config.toml
n_layer = 24
d_model = 256
n_head = 8
n_kv_head = 1
head_dim = 64
d_mlp = 704
vocab_size = 749
activation = "swiglu"
norm = "layernorm"
norm_place = "pre"
norm_eps = 1e-06
positions = "rope"
rope_base = 10000.0
rope_fraction = 0.75
qk_norm = true
attn_scale = 0.125
bias = "none"
tie_embeddings = false
parallel_block = false
init = "normal"
init_std_qkv = 0.0494
init_std_o = 0.0
init_std_up = 0.0494
init_std_down = 0.0
optimizer = "cautious_adamw"
lr = 0.00203
beta1 = 0.95
beta2 = 0.98
weight_decay = 0.16
lr_head = 0.0107
grad_clip = 1.0
warmup_steps = 343
schedule = "wsd"
decay_fraction = 0.907
decay_shape = "linear"
final_lr_fraction = 0.1
batch_tokens = 131072
seq_len = 2048
doc_mask = false
train_tokens = 625400000
steps = 4772
dataset = "wikipedia_en"
Each number is 500 + 25 x the weight over its row's rms, rounded and kept within 0 to 999. Layers, rows and columns count from 0. Numbers have three digits each. The size before them is the row's rms in percent of the matrix's.

# layer 21 MLP up, 704x256, rms 0.0678, rows 199-235, columns 0-127
097:464540488478489511469469496502501517490541520506486518506505479503526528479496508521495484526456508477522492540469495530446499478526522520510484498487503501521480505537447526469529535475499458529490555550497504468541520518466482495494503492494528506494521509520573502486499462498494540483494499513526466512487492521476490540442454452537504475488513500502554521475493481488473459540515
102:538497499485473426503480490504491484504514474502527508507497518516513453531479480483533529495487523475505534494502503429484467462511470524498497473461445506526508510458515478516539494538479505471480514469477511485504528486530474499481528481482572486497530514474487462531504545502516518471478530544471487511510521464530500485494541472525486537491497497490531513497481522459534516483464
104:510531502502515471513473537501491478497505513480461483521499492503442470459507499510486458512503507521508507499495471496517486508506508486527481489510544449476504491557490535520493472483476519462525481494529502529486535524509484513516503527516500514485510534505527525489480475484479508494528506517492441526450519555498505517528517467501505543432517540482520521506496498491472499504462
097:516507520483546490519504535497480521527495441508492504497467514499498502504482526500494518461528462486519509533484500512497515494521472502473493548515469494518506493502481506472518484475508487489502553484480476521506483501511551476488519452515550453526519522533485528489464500504486510486469503505440516502523501439525455527498467522538537507491517493488531485490533495491530514500515
099:473467530564532506447457499476486541530480503507517517485451480495444461518500501485488505498474462557503471499520475469490482540501495499532477558460516466540460490480472481536478528504503540525488450486455507532508515506523498519531469474454515505461531519516513516486537508495485484524510499502513471558503521502519499521495492554511488473512506543505455527505502498481491549511451
099:533525478543457538557525482525502481546534481462519501467532505509482496502466485484502517544501478471464499528546480463480506483525516487478470503470491509510535502510449526484534506562537478476486503549495496454513499453541515471504475492482505476540521511518505510509501511482517518466515474521497463494509466475503474529507450517564516521506546486449501501521491504521491500527488
101:439494501494483524518536524550483512499474514534482508558499509541477506505514532534504533464459483485520462524512480499526529486474504524520536490493548491448477525452468491539469502461501507535506499506473476503493477527500514525524580532487485516541543502488505502532508497547503535495501499494510450492481512464543495528505492491538480474457502515487479499483493500446442543505516
102:489506509458429476516508526521524549539510524507512533535515489481484487521539469500462526454490471459509525478536518456536514517477464505526485478469534491501516519531494494479564499492495486541559466490504498516456516500478501458516517484472499499575516472510491471499484464483500545509510496520506546466507513505540532562521485506518535488527495508494488499501502506494495506492554
098:485527542503514522510500470486512533509475485494513488537449513510509518465484471520472507502493485502503512496500506466459504531502522472522527509490480418475487501471477490495468491512486456511471517502476471538482524523493494488484501535522526474510470451493462482484460499498493524497497504498456461501523480518505539530486544525468477489458512492545507493498504530494476466498548
091:486515501488488492532485483510492499494524500500532544495475499471466470497475523479456557469497500500541477509565489528539496467500517510530516455492524470473537496508527475501525462496499517518518465503508508508481497506457483504477475511472490592464521436479492509457501507501508508485527493506504561477499494515501493534516504486448494562472489564514495527496513473531488513489492
102:505497459533421513472471519512482475509510502545476488525496494501486503516521500474510531527466445522492505509549486447497494493529475515507499512487526493475476508491481519505541496476487482549508509459458515467505543495502497508497497471514448466537494542495511490519509509512479526555509470495495427480479479537530562510508513477529488485484518479500511554514486488526497501520534
097:560458483512548519486539475483545479488532481526479497509502467537530427578501495486518541463456530533480523504481537505502469516506499483478507550516487498544488538501454476449473471504481472513502547511512510521514464468519492485502486499497473539485473477503515503517502518516491570520460475545518518462472526510499493538496546538488512486504541486533515523475456440520509483497530
107:475526508526491497556521511520491526548511452514516490500474505524468507520551490470518491491462533506488495492528487470486480488545487489524505510531456497502463499486460466497480496497502514537513471480513518463491512465461510483486518516519479528516534480521572522493503504533514472458488499518507503523507523467519533517510512497492458504522467502512508526486525519487506501568485
101:565501479511492518507487444482488485475486491424509513503500491465497495499517500538516488563487502498517522492515485507468514454508549492488498479516532441478522483474520485525515502499472508486495496507535442518495558499472485514490496513521496539457513487528517478494509487512499507562535510466531480504490490448506487514517487513483472471476493495508531491480491482490482524520488
097:527464524541510535506508487467516526477502508495487470486534509528486511506553524504514511532514505532557494516474485519489451507503443495492469473516466531526498511487522499470533446505517533542505488509494505499479518513481482476479478493463509477464522508503491522466511516493486489511486465531510502461502522491453504484555505514495521538514501492478495468476509497504508467492545
100:506473525542489450504563522468481502516466512491539479569488538462509508490532503486515525539496483470503482500585484495496483526502529490489479537454450481523489513514514477558451537458487483501528496503480464477498501528530531514485519540451504472510498461513526497474481516450519487507530485493494517514503538455503502562512509513499485457505479451469509461494517466514544495510492
097:511434498446493493519495499479517477514469523472486499512513477483509555479504514470500558500457483523485527539520502483486550491490459504521528510520511501470519512526477485500472496501511472486499522463510505516505523538530527463533502492493475505513502478505523524499472491504513497503513514472512487510485454504476586501476489517508477535510473493549481484486509513523514486536486
094:513516516451450512493521505501533540509454475486525485459520550525489516520486479464527496488478528530489492480555486473492480516490493495492518517536463504464514459516478488452528531501514520488518509479494533449494503499438460489505492537525551484479516439512459520517517511477529501462510518493516514551503489498473544526548532508517499514478490482480477525488486504508481515509485
104:512506512503475509485558459481533478499537481508491516502495536481474523455510493500459539511480501511446489470474485462485501497493514515537511500439524504550466509466513529492489521517529495520521479483499574485496547497534498448478531502537505489518519516492517507489477512471507495489456450542512495456529467501507476480517484500518482517465533550521479473453513531490490523512481
102:438497490502555466494485509537471506465478503510528497476476504485492482544473471547533480481466492506501515484490534515493458537478490462526512453496471523512496536499500528515476507480491512497503494519527484523506497525497520490510515479489516510495493504550478503526502505502496506461485517480496485439512504520483519504490494485435485493497503490488505567506488490514511477478491
098:490532515503469505544471508479515467519502538482493520502526526467566546493497464501497518491514497485478530485472542511476510488507484500452564539496526485482514485443524504516497448503531517479523497563492522523470486491522526497486450532504500489504481480521519492497480489556509468516482525480527506451505528496510472522508469497489508511482483497538547523523493507507519505517480
103:528479487467507519509491487464480474508481486521510528508509513532485501517503480509537517521545522525499540516498489496533495486529478530503496465519478538499464491483529502513489514510516525536479519460466539510460502516542473479524485487485533507516503482485484485505489485476502548469481499489527539482519516477468477465490447476531445497533465502443519498517519485458520496476526
100:502458504522518521521488485530489477513504533511490483510503506485527530523489488511437546551461484524504433527512459497501537501468515528530524483500477499498491514502482455487478500531501496483429507476523536504517504443503516454500520530536445516503498501501508488530489441523481508487516509493494515509516477512513515487496462481509500492498531514497495466517458506497507519527521
107:468546501527486514522507538487538475511501523483531523460534490513532530557541470480515515514507528490466525498505494497458513535474499530515487510460488521474463512516494496487487492498501492477484535501492507487515479469499500499479471510511474505498519489510520558493525473502481509496487505505529496538477507502539504526528521458505518520502508494494492501537481501489475500550495
096:504525490550512507517501487545518500516487520540556501491546475487518514569511529513533512548472478474477487559470479458524513508508499538494512497489436474481488498492501507528455487456434524522477549498499527476567490507510482481491500467531546509527465515516482460505493502528479510506481445494480461511499502466487488479523518515505453493505513501480480472472511501514538502494523
099:482483500474507496525477510534491466494479502499525513471466526482460488490508520472531508477505523499510491501506520524523534513529564493520529506549525467543524467503516455494527481505452501472525495514486563521512510484495506469523471516470498488505489488488499489503513524479493484470506492511468556557501477514469485467500492501518473540501487542510503540509488497497450485502490
096:481460479495505501504517490533488508511516502519486502525480478478486520503485497527504492487519497502555456535523541476507525492506519523484543502523507450478457481527514511514550501507496518525474567461528464517446488523499520513480474485477502500502558515466492477529507506504498513463531495473482539477457499469475448480482486542480490522497433494510507492491486519508534479469465
101:547529490489496485469540546521512502495500555497509558494476463534525487543498502506490507458484480499493518542484497502521460486525499519501514439517498495496512500497515477495528479543483500490547516492509486526449508531532478479505525475509511487495493492527487502483492493486465508519517499544452478526474516459502472468511581487507447494481522471509516470552442496493445506520517
100:540558464502526482491490492490469479492514507495463502512462503505457498527457534534498468520519519491503522491547467524478517529456491497496450446482530462522524523524508527525456504498517536500487475493508505519496490491495506502497523525476502467509524496516473508482496520448524537502537506491494538538514498470523523563521467521530494465466463520513529484514494498501459519515523
089:498531470498505478509487514550499525515496543480507474483492508479490465516488507461477507464507527537492488478449487552475486530510470552472517531516441502510449494478505496532512518484475547527522515478483477489484531504511455448455518495494527530516537502493467450483540480495448503503481493495496497497496490509490543490482456512468488460493534506495475510546519528533510493503527
090:519526488473552518507480561527506506478525498469539490531442497503469512523531492528470527538507504490511501467532497509504461491475538442443505490464487522480492505518511475469473491514479533523502525520521499498513492503518528498513543502461509490517482521505522497504516447502486521543537536510463510504522432477474429483502483519468512477471506535501481495522497463509502505479471
103:488530495507468526518491552498508460494530486482468497521557450531529507528515478523503491530498534487474443554477512505515522459485510503489483465486555507527517488561479532517478523515498543498498486471497500415558485485492488500538508555514519462496520496489459527492525488561516534472509508503506504502500523489543515479507486482512467524517484457487499465510491516506485540479478
103:507519489512482494510493503538506477507463480505494534479508480454527530515534520497454509507511514499468513517473483491503492550502523511480497480444495523502464477496453512547499453501444568492519511513474501487486451548465522554524529438477502491482530500488537570494520488514502483526487531485469495532506470487535500533533500474490520536499483502498505472526512521520474516481475
112:512506512544508486525495471476506524518489475459483532476498520479524519542494505468489489537500486542556487491530471495513499502541475555488498471480467496534516500492505477502479527468456472504457523490473492487484475478495476489479522499491506493535530481523490546496494457481521511496511515501501524521514515471479477499513467509550475476488513468503487479519539524477538520463502
106:488520488539505508510516504492481482525462466527450500511507506536465440499514536527499521510515478526484495504494478472481522502546474517510520504494499481515471526482513481498494520521469450510490501547525522546567483540480443497511517506496511422521482505512547494515521490505490504486489494475481480492487507496493484437527515512476464480523504471500461507461484528494500453477493
098:490510468474419503441514524471517527509488515450492559496497508537517513517494546496512496461503535490483531528468490535519499509499514560464502502512513460464489497545504515521486494504497501522531472532498500511527510520486472520491476540477494483501476498483510467534522514493525527515462496464480470495521498547518518475493492532488499451521470524498519522469531522503482505536489
098:510522489491527517486532527523541486477513517528516481510426480455486492497495485535507523534528493430518479497551518520494526497486511495503525513489421510526514504508480550489475464522496470490505548536473454513510509522455506467505496506516521505506473511498525537505517497479485508521491483502496533508515510487513459485517484493556476490519511509466469468536474521491477513503533
# layer 21 MLP down (transposed), 704x256, rms 0.0603, rows 199-234, columns 0-127
096:530516526485513479485523463512526492479478499464547472462491479475451515455504529484512494511501490538503482465501523540505489537532489504521507507521508464482459536504517468491507502509534521484493508486488524519522496476527487427482467493479516513519450539483494480533513477455461444486491460526478517496516514478507535515536486511533507465492453532482497509505471532516498506537479
109:455517505526542504514463497503516525522519477465467509491519504492488489518498493429502473488509488473509525524475528493504492479510471472497484473512536465526458526477499523522528469506534471483563525476526470515465497508481459523519502510514479506534520507522511463521466508461496500470519521451485531530548527496515499481481479519484472500550528523506458509511484510514497468499506
096:497496536532525539503526513514486487485504505506510519497527481474450478483473501512499516492503471498457484509525530518498493465487465497498502492464509494481572488465516498540493495500476515515483470515506509526525503490529495509535521516558495501463512499528475499500476462546457482522481505498490524503478546498486527509420501496536506492480525500547463442515480508498455555520522
092:493493493452516490540457522540524496478500502520496547502541481516487529470510488513515516498480491510499559524521496508503526494471523506459483508485488503465521469482462491485522515520483520507552534533526470509439466503485512545519487523500485538486524522501498478517507513534519497490471497506486444505515497512514510454490518508497507497467471513491479510462459483500491509528440
096:445455517477486540493511563521491497545482503502517524490509509492502470527464478471508467536496490524483526515477472559518496496504516493486507463515487540547476486506515468520531514533482488548496539500517540497531484482547513541491461475489543548517516507532499546502510520529501478494511517486511527529487530462452528468504519506472437549494474540527492475486533505476504506494434
102:498499473509496521480467473538476455477460547469497490509492531453507504483496483456540532492505476518489502448486544522525491487525499481501522490470482492493498496515518515486529491473530501506514517489485500523494542508460494535489484452518483552503455508455498496450511527480502488510503525465480474471532543532488523456452488458507477534515476536531535509519494468449470455490495
103:470486492498489527485492537485522472538479545489513515487463477521482490475511477512539556476473485469504444504522521470549481514513444501467496508524476505479511483519482478503517521492484510503492519446505491489538492501493498482542499437523486515526510506534522514486522510523514526471495521520535479496562511495483516497525501506483495494518481511504502481492469501501472514502544
102:466520480466516465503515513483518445473515522519456493531484502494509513486498484513468460516494486495470518487550505506492507509495470472534482492493486526518474547509486472463510558505514442490480529494490472514523514519469496529518525507497542530490506462580517510529453486485472468491480493515485540496495466528524512508523463489500493516485448517527510505456520529467483527520471
096:528540523465499522508539505463538493467515471566497553513543478517447487486507536494470470478502523489482471528503457480479498540522476509501501511464531525498496473479505485515500523489516493475503526460501480470494508520517550501492466525517518444461508463500479465541555511522459484533508461514527493487489486507523498478490505524539512528501543476558483494524508535537476527484533
096:501476522509472496498537495478480473482496495504489459501491468500556500499509512499521474479538552489449522524487482501468474480498519489504506506472522513507455521470495538485499494483531488494502530461499507477515533553507504512504521493501523470498506515510490469501481488507482511484472528470492511506517511498548463475511562481484515486533476490526509473486542503546493479470522
105:528514461517496511502529520483468497510480458571472503488519506538511464520471475481506527461465490470510518517504530521482509497512490510540470493482534474523485523515473521462540575536506504462517545549497481498503450486494533486473542492503488522533528509484508486493551486501459488484467443466512490454455488460486491502444478475497511496514502493482490525482486474502484514543517
094:477517513466456504471510557513493469518524537546462511515551540510534568551481481481532513530518486444532533468498486499512490560491466480520506474483505493525470503473496494523515480503493547511455520485517502525509495509516534474472520479498465524475497496509525498479479518495487463486515483460527524499511495540537476479476476518511512514492466463471521528522492531496490517528466
104:525506467466512471532510494529474507546488479483464498521484480466514521513493499522462483497458489501494513439461523522538558567499515523499506477478518488539469509535522521532486472510482516516522510477509458484442516570456493550530526505487494513517491514478511454504524487480518509507534465491516476497505535457499457527494469512492489496480484527491529487482503483510465508479497
106:495506476530469492478507513490497489516514482476531470489496529490472537513498511466496510471491500477505472521517502459509512486494492480491475496477485551481475497491525451497525474547509535469523481500458498509462541517525530517557498519478513464513512500499492498494488481456534502506480539511469434495456479476501509472507496507477542542457520496504503438498529509529539491492433
096:497520532509472497507495482507499463537507523530487498530496502523444488485493486476480504481521499487472480487485497484482512464518487502525524528527461495501527476494466488478521483472517533536471496528526483484516523469495520518541528509512497510477444518497485459522552485519498493531552500529448493464486472497512496513533501482481450524529543495534485517519500469458462485471495
103:543503478459500522517471489541433488520481518493513504463498512515507449526533468464495518504489542496510502491524541543509489495537511500474507520463492477521465464498500514512521487458491528531525538520483496494526469531492518518503492484484491516520502557504476486488478503464509517539484504544508480497511519481495444486472480545521544451539496519535459481534501512457513526535472
096:492497480492504528492479512504538520543518478473496505513512490479492496472519477476529462479524510485508469503525550531538533468476488535497480464480461494457461557475476519499506515554568512496436486479499498537505473498477470481488488497518525500499502487478523520487520493462544491478503544494495508484538498502484511484526486453499493495492485472498534470509521487496483501494499
090:452522476472456500526494515512500471459523520495534541544519517524503506509536508544491489475508493455453531516467528494545499500480423513490505454476490508482513555546543481495540480511465472472466459536468487498500526503488476495480472499494517498477509494511517500495512465487480485444499436543509514486509521536498522513502483531501491526520474510488493499532485473448466504489521
107:508482437502447478500486454524499514522515531506505492473493548465459528546495487492506495499499482545572481471534540454523503478496489459522534518543495498514504499519505506499482531507473563517525487487528486483529462506479478489474510481504517485481493518497531479506476542499451467515488488533533558464506464505479496483492524536519525515478438508517506536444481489486549498505504
106:461512511530506466519503503513476509514523500542485516535468419527489479516511489529566516477456499529472526479530503505488527508501471459495492492486451475521512512479527528486528494532487503475500510486480513491505507520493504495463509504474532558513508545510518491532554517500475490503513499467443547464494570464513483527510493480499509501516472494472525495490494477511486488509511
100:516497495472513481498469496514509515489484425494511505435535467485503497485470508537462508525473466536481541467439473492516454511546484472495479496471508492526462484473478494472506465485479546496527479485529478524506512525509504482518482489520498504467474520510519525526466490483474520534561464516505465536449533504544517527531499538481499498501535513465468493517501532500509505528523
092:519509541482535487482481479517512492536452540493500482517473498500489479514500480486471477506480509485506484516528503476501506534521524498533519506522535483506495497500469447530491472502521528478550518483476515540452519539504461504515471479509525527519476476453493475468529531457494489479506502494542517491511512525488530489520491490503480480526494451470514502518494497529529509481562
096:477481482489542503521492486456494519513504446524527505526484534462512511492474513505495500511471522513499500497543496482513509521542453477482519542457519561534486501494525493502489511504497463538556508509512494487526501478477523506500525476485487448491548517468523455533549487482466508530495470523537483474512496466496505518505518515543508546447518495510474529486577527466506490464491
106:520505499554509463479472542497506539488530516543516492519539548589509443487498535511534500492466466520468519486446465466538519490460515488524487478488482465471485477459536488442518543462500506496490515519493545471477503506504494495486516532531517476488484494514508447479509497552493511494500495551520512507519491503514514493503505532503494481537489521548489477493479507532554491474478
099:470468514475474474583472491539508499483441482545515498498484513469497506527478457491518528485518499522531481463521490505494509489505519513492511511503474514499499488476540510505481519501475489465543455473477489571479477516489494469494501508474473508495501523515466516494435458482464473529470437500534535491488485491510489515498490471510531520511499542486476476485500490523487512481508
102:504481500479518496507465487516454536471525496508503495509492454471480440493484547470504546512458496469478459521479475490507514522509519500467473535491520524494500485465493500461524485505468520497502468523530484505499530497505492506500525489492492474469502480452521543554509523501528508541513454529469442507481469492513473517536493529514465519501545473491510505497495527536477507489566
098:524493507443494493507489519523509485490515523481524464450526520520505502488494464496520471527497493485519457518522524554534483502505490517488501484493491536489466462503505512491523485493475516511520482527465482509504484520522503494489459524489494526473501514510492475467503508518463481492464504449465515469506534547492482482527467516499511485498495541483476480410517497525474522526547
105:523520516461503542492503522537524437475468512505466520485505505462446515549501506491488527497508418529506521457491476499433512520496515515540479488559514469491518543514484530485528490504484495469489492479498513464513508511487487558527551496518518495541525505488523487527564549511501527512505556481514504497487475527497480500450486468469537471491490542512494522500483489480476516482509
090:493450481535536489484510485487520512461499516521504459494489489503552523504537566521514504484462463532531503454451469499516460526502469520524481502473480512514478496471488527556494452533489517520464521481460540510476504545479479492490448509525452502514476542476513533504494527474494470535469502523526541475472519466442516522512506486525506485522495488462507500522557530493542476467471
092:507518488505496544525525516451493495477497522546475455526485514447528511494481504522502477510538500539480474511507506485451502488524541504504532476501508519501433523485510479531513502482516524495535512523542508487552469467527491498501525494516475463511482493508494444508498513500466525519510495484519494492505498496505476473511516471469486505500538457506488501473470539498499527572458
097:517540535435505488516551513519493485484521501528484484491508557494512512568540474482475485468492519540461502495495478513507500552464534522481485488533484463493515506487481479553512495508497440497468524516505534530496484502527509512487483538529518522509543484462475516477521492514493515510482467512510489483489506481482501522480524513487492545499498532488501525508486464486488456525528
099:517502529439542496533471515531470534522493505476501508507468487483499490517513529531528508511510504481505506527511549505470504486508496479470514514489520500462489494476495460501522515482501503550519494499464497455531511467521480490486505524427540497510510468455506482527455524520482486512517572496489529474527532514506536520509501502500489526508496521488521481507485512502495494514459
104:485500508533517506478504473478565533486478544536515473514549478507529447480510508475491551518518505512508464532517453447500465525485466518511511524502478468475526524508498509500487528515483478514511497512480501485495480487526503520471530461478502520489461479488496482497538532510529511520498511482516517510510521502472473480478503531509498513481482533436488515484490512512485522492523
108:511523444495467513479502502476470492533514443472534506458487475507537485509495495471527519537513496483494488518487485465487488497504495480438524465533491495499537497511519545463531509513519504474471473488501503459479445488518514509535501487541534472490564490491535538519480497495458530521485517493495518521494507499472502498510500492504498534486532487509491467517469513519507502498457
102:508532487499510520459520487486521483502457493512501463522461472508470494473514509520509535452509437495547511483463483469512498481509477504510527510549479471496497533511478497497499525507504515473486477507512537512504524494476485495534499552524519488457467492503545538517458489520538489495529521486548487507520494500443525503504525467523509518527526479483499498566497535506483488470476
104:504500494467483536500446487513561503498503542494535437487460508483525544474549528483536483484521517505487509466517508537482524541524489516515482493463495542456477495497540487517534481514509467543518497492514477507545456496438499470534487495500537524496491455530503466499491466484512518482525488502531512461536506525506507481488496460483516485493470460465492490513488465492519469498494
# layer 21 MLP gate, 704x256, rms 0.0674, rows 200-235, columns 0-127
110:527509510500483561493498515496529531501503549507535494475453484515525505462477509485528508505474487497508517483496457506508497477502476530480503472483494520514467567505477496503452494492500500498505507502485535490481533515522478496495491486484476508514497490504506473501468492526488554538516474555440505514450552456461534471421501513483487483495499534490524473503491531483503483488496
096:459508475493472544485521470478523483524477508515510500551511504517503482506467486495503560487504517510498485485528483485463479498508428489474491523496530500500520479500542486530530523501461503497463554503517492460475510509528500498536482518463529476483463517534490466523464498521521500502502494528485501455473549493505497485522511487508567503508469498532523501466557482507474489504487
098:494489480481510525513509502518523479476476468465469511528484510499497495498521535496534521508510483543529495520504567463499510531481485519494505513488514483530512497500531485499511481520458492489499509485484458510496505536502498521511471472486492489565458489529515525464461514494527530486496496533490505457477489516445478489470506523505500501463480468500529510525473480470500502490488
101:496554507510515480517473512526495504470492482532494475537497502480515451499526509516496487474458499502521553506525494541506491533527538471495515494532518471520549540452498507481473493514499501525492510493458425503469524525511499499542482530508449517489493543496461533515484508501499541548515492529450475477527500442508456528504460458477527537514526554509518480509457504507485470507575
096:507480502531472471525554521499461522487484474482505492489465465507486491502490519490529506478423494489501525557530513462530521487507488489529525455518499511485504503519491512514515479541499507451507536478461501485515480526488465498532501503517516519553524493529494492535474503530507514526502490490535538499521505511520511506508461488540480528490524519492483447519480503506537502517482
099:500512494491485461497534485517533532547504500498511498492455505484526516540463525479504466520531484484531465485509472521526495491480501518535513543498533490514494494517466490492522450539509533550531502491490468502494527495507489470483508528449532496482480478499493572510512586504543523486467476518496510484495504504499493469485500503515489453474519511445497482548499529493519497454478
100:512528504527481511465482509440471491545491551502503461471475478558504510504492541499497534453483517527510541507497480516475478528533465497481517515506544474520518495495480531514518436539508523482479498480510504510483553494522479482546457551461511512519462487526493517471495513527467510499477542478527509477490508504455471543523511512511488528511465478439497532525528494459499494482493
097:518534517496490478487535465468503508522535517491467442517512497464493508473494489498512466551489564474510466477543463466463518529446506484493446516471501526459491534505513515506488515518470533525476494525527502495531549466519488476497519504499532469510510473510489465524487479500519496539506489533475510508501499547437486471527487502485491482517460503481514515518513538509539502494437
101:564455462513513468496501515519561482505487477511525524508515464489483470552513478498478481494494499475515511504461538492499524508518532490459513488472480536514496463491459485508515488498477483474492524468481448533550536483533513503559497485481473519521447452505512498495452535513475498506534519544490456469497517560496543474539469484507505467488513482523488515446464466464527482473505
101:528522485464514553562511507464522493493500484482521503505499503497502550493512527504536522514564522465467499493493499515479480508476538530504525498517480471515508518550529509547471466532520508479492482491549504471484481469513458494480514507501500525520451462506484493490460504465518465557454478532508495471495534490525475510526482509484435472492522504494531515489412486541482508510493
098:535498495475509500532465465535507460472509474524444490455505523478490467476530508498494475523484497553519506508504486494484472504481564484479474533471502514511471508527428491516502512505521520506457486525517508468542487457501484463502475512495517491505476510460460499528487538487472542502506441519491521472491558527446490494527504532491494506454508510490476548508468492505492465482503
102:497509517501500488512522481465513488482463531501496505492513505485516487513531486517515495489496493493509478508475507508476503520460485497487507496466514494522518542509462525543447481495524493505529455514466467498479484484496501537517482495529481519495433523517539468517484498486570554566509509525502498479473502513465528533496493511453467467517521478478483495546490485496489496463495
099:506552501497499497517466507495525488541432500575473505532483483501475489485518521556498484499512525504513481510486521504476480503504526478492449479481465485495487517529482481501524480497563496490476510566532517487507522492483512456489473487544513518494502492530516517463500484499547536489521499476505553519498473514496510478524498514480487493499517484525515440498513460494513476563518
097:513475484554473492508465526512449522472472552560504497484490486532537500563528506529497538503499485487481494495516505479506515483474520494495535478465505538502508503487496473535491480491484512533516491483480542499491540469503521528480455532512461494510462527526545490489505503482538503509512520476493505480478514463486500470482536509496492477489525534469508508532506481544510464528476
105:483514495515536523516492554505485532540498531513473481492476503449522510506496503455476476526509474534511494523468485470461525519524529482494510470476503513519488543480468435519489514507502519468515511507502520492492499483510489518560522518535537455480531514495480502530508467496533518493522490479512493500486490500482484504503491479496514447465484493478494499537532517502508439509478
092:530474498462499546506481520523504482512476488541488469505478470485509503479472546528512454502482470489499529516495540530521498468503496521510493505490467518531491486469483484555513528462480466490498521508454502502526518540496452479524498523473514489488497523428499507508494558533527487499471515525519537560480497452484490477465494529497509493486498490492480514490521474504455499523543
096:506499490521520521527513482484455514517443467438494525528523485472439506492489468490504494476493525488501516495559512509492473523539513524489554491525539506489505478474485485518466516469488515494492544478484543488464484441500496471490470495496513470482498509505467519502481498462496539531551491509452460490494470484516447538511510520555525506499523511493486500483522509505439551547530
108:535507502531471460492529513519486495491521504505501510483498503492482495482539519484524494568488483527547518547500501520522455449480465527477493493470544494497469465525533489507482502474505522504556467501489484475460528519469475533525531490495503494522493505517509522522483520509513550492506529500469503469515555519502486455521513531521495492483454514489459512485547514508503501490497
097:520501491498498540476503518498499508501489482483514492500525518518521488497512463452516521481517515484515549489498475488504484538464497500481479522498504472437504515532492469489467543460501514509516484491508473489509522510491485566557501504551509510535495475528489508483550435471499482478485523496501499495489554506430495512476469525484503517514509487490497491500474557447490512461471
098:521541479539512478477496502515482491516532472465518506529485507438489539484489443534479475485501515531444540518518486524495502530480560522479498495482557469482497540483493478494489513494461503528501505539529538480480515509475467536498519511521496449488482534517478543504496488502548498489537517517527488554476515483498464512516460549502514486491479552527438512518521547446479539460461
100:511525494546508506512522438479548495516469492496513561529484463519487459446494543518531512536493496489575526533524478509479468512532527477531496529500502500507475519502492478526505495496531476505520518538466544487530494513539489509481546521492507470510477516509511521515491494496517487493485544479509505503460528507550492486466450487535506490519479451470476465522503486461521475508501
098:469482512494495509514588459517502514470514531464499507556532518545496515511456500520520523497456506479484491498459501468464464498484487505480479469504554467529492516497528528499510460503550504527523524505495465504465500529498489560515526494484517489491491467522532488462436538508538488506508510484472496522494484494501500486499526539505481496498501502484506498490508525501496458492516
105:498494484500525468491527504500477517464469451477492469530505496487507537507463471508497445466520546527531505522458513522505470488488508477481482508562511493465519517529520473481490456473515517539516497508491474521480544489472478508465470462499520479494505511533487524508476501527542463478456462481501515502492492484521480532468502498533511511540492507466508524445510489485491492513464
093:499495484484552467490486472482462508477499468489522472483472499511511464497537521498528487488461533485516530532558524541499520515467592515518455506489474524521528534495472519482524534494513503526457523471472459493513489483506471496512517486492459507529497538477504506491488501497506467502509506489484474499515524520501543526459480499513535510513526471487519492481505527491497504541501
100:481508487455485530485479455497520504471440485501475510513510469495483547528510501531514479473502471538520501508506500470491522472440507535502447524502512474506494503551517505529494542512502542465467521521488505516515490525513517452498445495549535481501503491514506501474501485523533482517467476523485504487483518507476503502475495483517471470491527549482507454514459501504486547470484
099:526482539526500512518495484505496499464455458505502528514494514528520493500482511449504502496524495502485477471458464526454492475478511480541489485493520510476500481526532499476446481483497516518506495524478539488507549494519537497517506511553515446489435501511473515478495525547541507478506531476533465480490514503517497503499521533477484515558524484490437522483493503472548481529479
100:575542422493510440467524528486516501514496488482503546472450495551504520533494497483520478461455485496569532528532513493499483504507490513461494488479500518513530512528462508500464471527511458500509463517499545445508542549500505498495524500496519487517437540525496473519448482492528518502531495506480502512499492489524512511501515501503505510474461499531487489502481506485474502514532
094:507467483459502530533552464546521485489482467494518499518544491519517517501519532520503458445509485543484495507457529499467523506547501509450493511480473484531496527462458459522484514545512524495497506490485487490457517450550484522471479521542448508494461485495557476521474508524481506531538549573511497493480499523454506468505493498506535517502514554472496498499480475443547482493508
094:474457484434489546491531501471477538529442517487505492512492488508482501461536531462493499552472517496496472535488495494488543500502496532514493548488563482523541510540494544465481496512506497505494512492497498529517496487535505488530467558466513494481475483507525511547481484497554549523512432511530482472506555461526520503467517509560498466544494508528477496507516504515471473468494
092:498493466522502503452521483465493472461516499484479524480466505518489484556527485520515522487483510494501469554517516497463564481481530521489459511469506543456528476533520532529510503527503539478489551464481472528554475488471499490541533483533482516513494537476510529556504523510466466492524508521507453522494519512489464542484470506477491531485474491529473527495484524492499505480518
106:500467504481526484483513531496490505479503506530483479531475505485528511525554484489525539483521494485530482552487480492486474525476521508521489454473486491462503519499475485492453488478473497528530535491489466483496489493486477557502534523501491527495468513521506484475484491506486545486480499504502518518519512520555563537520483515447520497537528494491466475494501488483539452505527
101:453477476478484461492511519508497505503526531513498498470492522473524517466499484470527495495467523502519558504503549511531497533498534485512454496469497531499520498462461510459500550470484490471529482472515452514493535509512506526549531493520470512512483495512491525531448494512495513528491467525511545480490487486498522500549515509497540505544510539528517485479523541461454507487501
101:500528481493524474540484550512465470515501533445501515500477504516482520496511492466539468533487489526526462499502523547496483499460497437507493496509537523483534511485532524487466448499513495516498523520505503488509480522487467498486504480452495506520513510483484518500454491489525511520511535449502533492532532442531478512473514472523518492507462505501465510499515517478501524513541
107:472489511508495495498487456518514527515490482515536499494476482489512465507533513516544504473483471460516513537515488477481506521474561486489525487523478493477508513469461522456442499510482476514547529526453518496489522465466505504488537477506462497510483455498544497497470513486528452515473487503510490486480547485499501529490446524509522489504449477441479482506503533538490510450473
102:502469487443511497541477497516519500531503507468510514518479491530534523520481548515563477485537509471499519479497518550532536522510481498449476489471514511447484485500530431471486475469469457541516491515534507488489505491508488492498482491514470509479469524487505493492469498499492522513507506519490550485468510477422507491525500513524483469496455450509503507507493499514517495502503
101:504522492497475552498516547498470472460491550496519512482499501511498479492481541534521516518501504503480460483490536496486506472528497529526478475439565497457522529505479463486514461472471526525530492508518543484499496467481551526533517527481443520563470515520488539506490527498529511501484500491511494474507494447490497522500510481456493543441494520501490519490490485528471474531490